Part of a small language model's weights: rotary positions, normalized queries and keys.
Each number is 50 + 10 x the weight over its row's rms, rounded and kept within 0 to 99. Layers, rows and columns count from 0. The size before them is the row's rms in percent of the matrix's.

# layer 7 MLP down (transposed), 1024x384, rms 0.0402, rows 179-186, columns 320-383
094:52 59 48 37 57 43 24 38 50 52 57 53 45 52 57 64 39 45 62 59 61 70 57 42 53 45 44 43 50 51 49 46 50 46 55 49 33 37 53 72 39 30 41 63 44 53 40 50 52 48 47 52 47 34 45 49 41 61 55 58 46 59 59 40
095:55 37 36 43 58 51 59 27 47 40 54 31 51 45 42 51 49 65 43 59 58 37 49 69 46 37 42 56 42 47 38 50 34 72 39 50 36 58 69 48 40 55 51 49 49 75 37 53 49 43 44 47 48 41 51 30 44 50 39 56 56 54 67 29
104:36 54 62 42 45 48 53 50 70 42 27 47 62 65 32 65 44 58 57 75 51 60 49 45 57 53 57 40 42 55 60 61 62 36 60 54 60 57 54 47 55 26 55 70 41 51 54 74 42 38 53 48 45 47 37 42 31 54 64 33 77 65 45 62
101:61 43 53 39 53 50 35 30 57 61 59 50 48 52 53 51 39 30 53 66 38 44 49 47 52 57 48 67 47 39 59 65 46 42 60 53 51 42 50 60 57 58 50 59 62 59 35 55 36 63 46 38 51 48 55 50 53 40 53 55 46 48 48 35
101:33 65 41 49 39 49 34 35 53 54 63 45 56 59 54 56 58 47 41 42 56 35 61 35 72 46 52 29 52 55 45 42 68 64 58 57 45 66 28 39 41 54 48 48 53 67 53 56 26 37 55 51 47 52 58 54 57 47 63 53 49 55 31 48
097:46 44 63 53 42 45 63 49 72 45 68 39 57 64 55 66 38 32 38 58 57 49 37 73 52 49 61 43 65 45 46 49 58 55 36 56 60 29 47 42 57 48 54 50 61 43 59 29 48 70 52 56 47 31 42 64 61 60 41 57 51 49 63 38
096:40 52 56 63 55 53 54 54 51 51 56 52 49 69 59 41 41 47 56 41 57 42 67 47 41 57 48 56 49 43 53 57 43 36 51 34 37 49 40 49 39 48 38 50 36 34 57 68 50 62 47 35 40 55 53 33 50 52 59 39 60 50 48 53
103:38 40 57 48 50 42 57 42 60 51 48 55 65 59 49 58 49 58 66 50 41 61 52 23 56 41 49 74 52 51 53 46 51 54 73 55 52 47 51 62 47 53 45 54 59 52 41 63 48 44 45 31 45 45 51 51 48 60 58 40 43 55 23 48
# layer 7 MLP gate, 1024x384, rms 0.0473, rows 180-186, columns 320-383
097:59 42 59 55 40 58 58 53 48 50 48 40 58 46 55 53 43 55 32 33 35 24 58 44 54 46 43 62 57 48 58 59 40 38 50 73 49 65 61 43 53 47 44 39 33 50 58 55 42 37 57 54 51 70 43 59 43 56 56 41 66 46 46 41
105:52 40 42 65 50 26 44 57 66 48 47 64 45 45 33 69 52 50 36 47 56 35 45 44 66 52 44 67 58 67 58 46 59 32 57 63 61 42 50 61 45 30 52 57 45 63 55 61 66 23 44 43 68 54 48 52 38 50 33 64 52 47 73 66
100:52 46 50 69 54 54 52 54 37 37 49 29 56 34 43 52 43 58 39 41 58 64 33 36 46 66 36 56 59 72 61 60 69 31 55 52 29 61 53 39 64 49 59 41 47 75 33 54 38 48 43 50 47 41 61 45 54 55 31 62 42 49 63 53
098:57 59 49 60 48 51 50 43 44 51 67 43 53 80 31 42 34 48 54 57 40 59 39 54 54 58 41 44 50 48 48 62 53 55 55 39 52 54 60 41 59 60 31 36 59 51 49 55 55 60 46 44 36 45 38 39 49 59 48 52 50 42 40 52
100:45 64 55 45 61 56 55 42 54 56 35 48 57 56 38 47 37 44 49 64 40 35 44 36 40 50 65 50 59 40 58 66 60 57 63 53 45 51 61 55 50 49 46 57 46 39 54 35 49 18 58 28 47 49 52 32 47 42 37 45 35 60 57 47
097:54 56 45 37 45 67 60 57 47 53 65 45 58 57 62 58 47 62 34 66 40 46 44 53 52 36 49 23 51 41 37 45 53 56 50 47 55 50 40 39 50 54 41 42 50 64 44 47 38 66 57 62 53 35 65 51 54 53 65 54 58 41 53 46
104:55 53 55 62 53 52 50 41 38 52 51 67 49 42 46 42 64 57 46 75 32 61 49 64 47 60 45 54 44 43 48 47 70 46 42 52 32 29 26 61 24 63 46 51 41 40 30 36 54 31 48 34 45 34 50 25 53 49 50 34 42 46 54 38
# layer 7 MLP up, 1024x384, rms 0.0455, rows 180-186, columns 320-383
094:65 46 42 61 59 43 54 62 50 35 66 44 47 29 52 53 44 28 37 56 73 57 43 46 53 32 67 60 60 52 53 52 46 48 40 44 37 42 55 53 56 59 52 62 57 56 51 64 46 46 49 62 42 46 53 60 51 50 55 41 60 43 61 45
101:52 45 38 52 61 35 44 31 37 50 58 43 63 52 49 54 45 54 54 58 58 57 57 30 55 44 59 48 38 62 41 50 55 56 51 32 56 63 50 30 45 52 48 44 65 55 35 70 48 50 53 47 52 49 56 48 37 54 37 55 62 58 35 55
100:57 52 39 42 20 40 46 53 54 45 46 55 40 48 63 56 45 54 48 70 44 46 48 43 39 40 66 54 43 50 44 60 43 49 43 48 70 50 45 46 51 61 43 43 43 52 54 43 55 41 51 46 54 55 36 52 39 38 60 46 44 48 43 47
100:50 37 43 57 43 58 59 31 43 54 67 55 45 52 59 37 51 58 54 48 66 38 51 49 59 28 53 54 46 56 52 57 42 51 46 40 62 63 29 37 47 41 43 38 48 51 52 55 43 41 34 53 66 52 51 38 56 49 46 60 47 69 43 65
093:46 70 50 48 54 62 30 61 53 62 22 49 44 53 45 75 51 63 50 53 44 59 40 59 38 40 58 47 57 43 48 25 41 37 28 44 43 49 64 53 52 44 52 40 52 46 50 58 68 62 29 40 53 32 52 44 61 44 54 39 42 59 54 45
097:46 49 45 69 46 55 35 45 56 44 46 63 48 54 52 47 43 39 62 37 52 40 58 60 58 45 52 50 52 48 56 57 62 47 38 40 55 53 52 38 45 55 52 46 36 53 34 42 33 64 70 61 50 28 51 30 58 55 38 59 61 61 40 51
103:65 41 42 52 38 47 58 64 59 56 61 62 40 76 68 41 39 59 43 55 60 69 61 57 43 58 72 48 61 61 29 39 56 47 56 30 58 51 58 55 49 49 38 73 46 42 63 51 47 61 32 71 51 61 34 55 36 21 50 55 44 44 50 55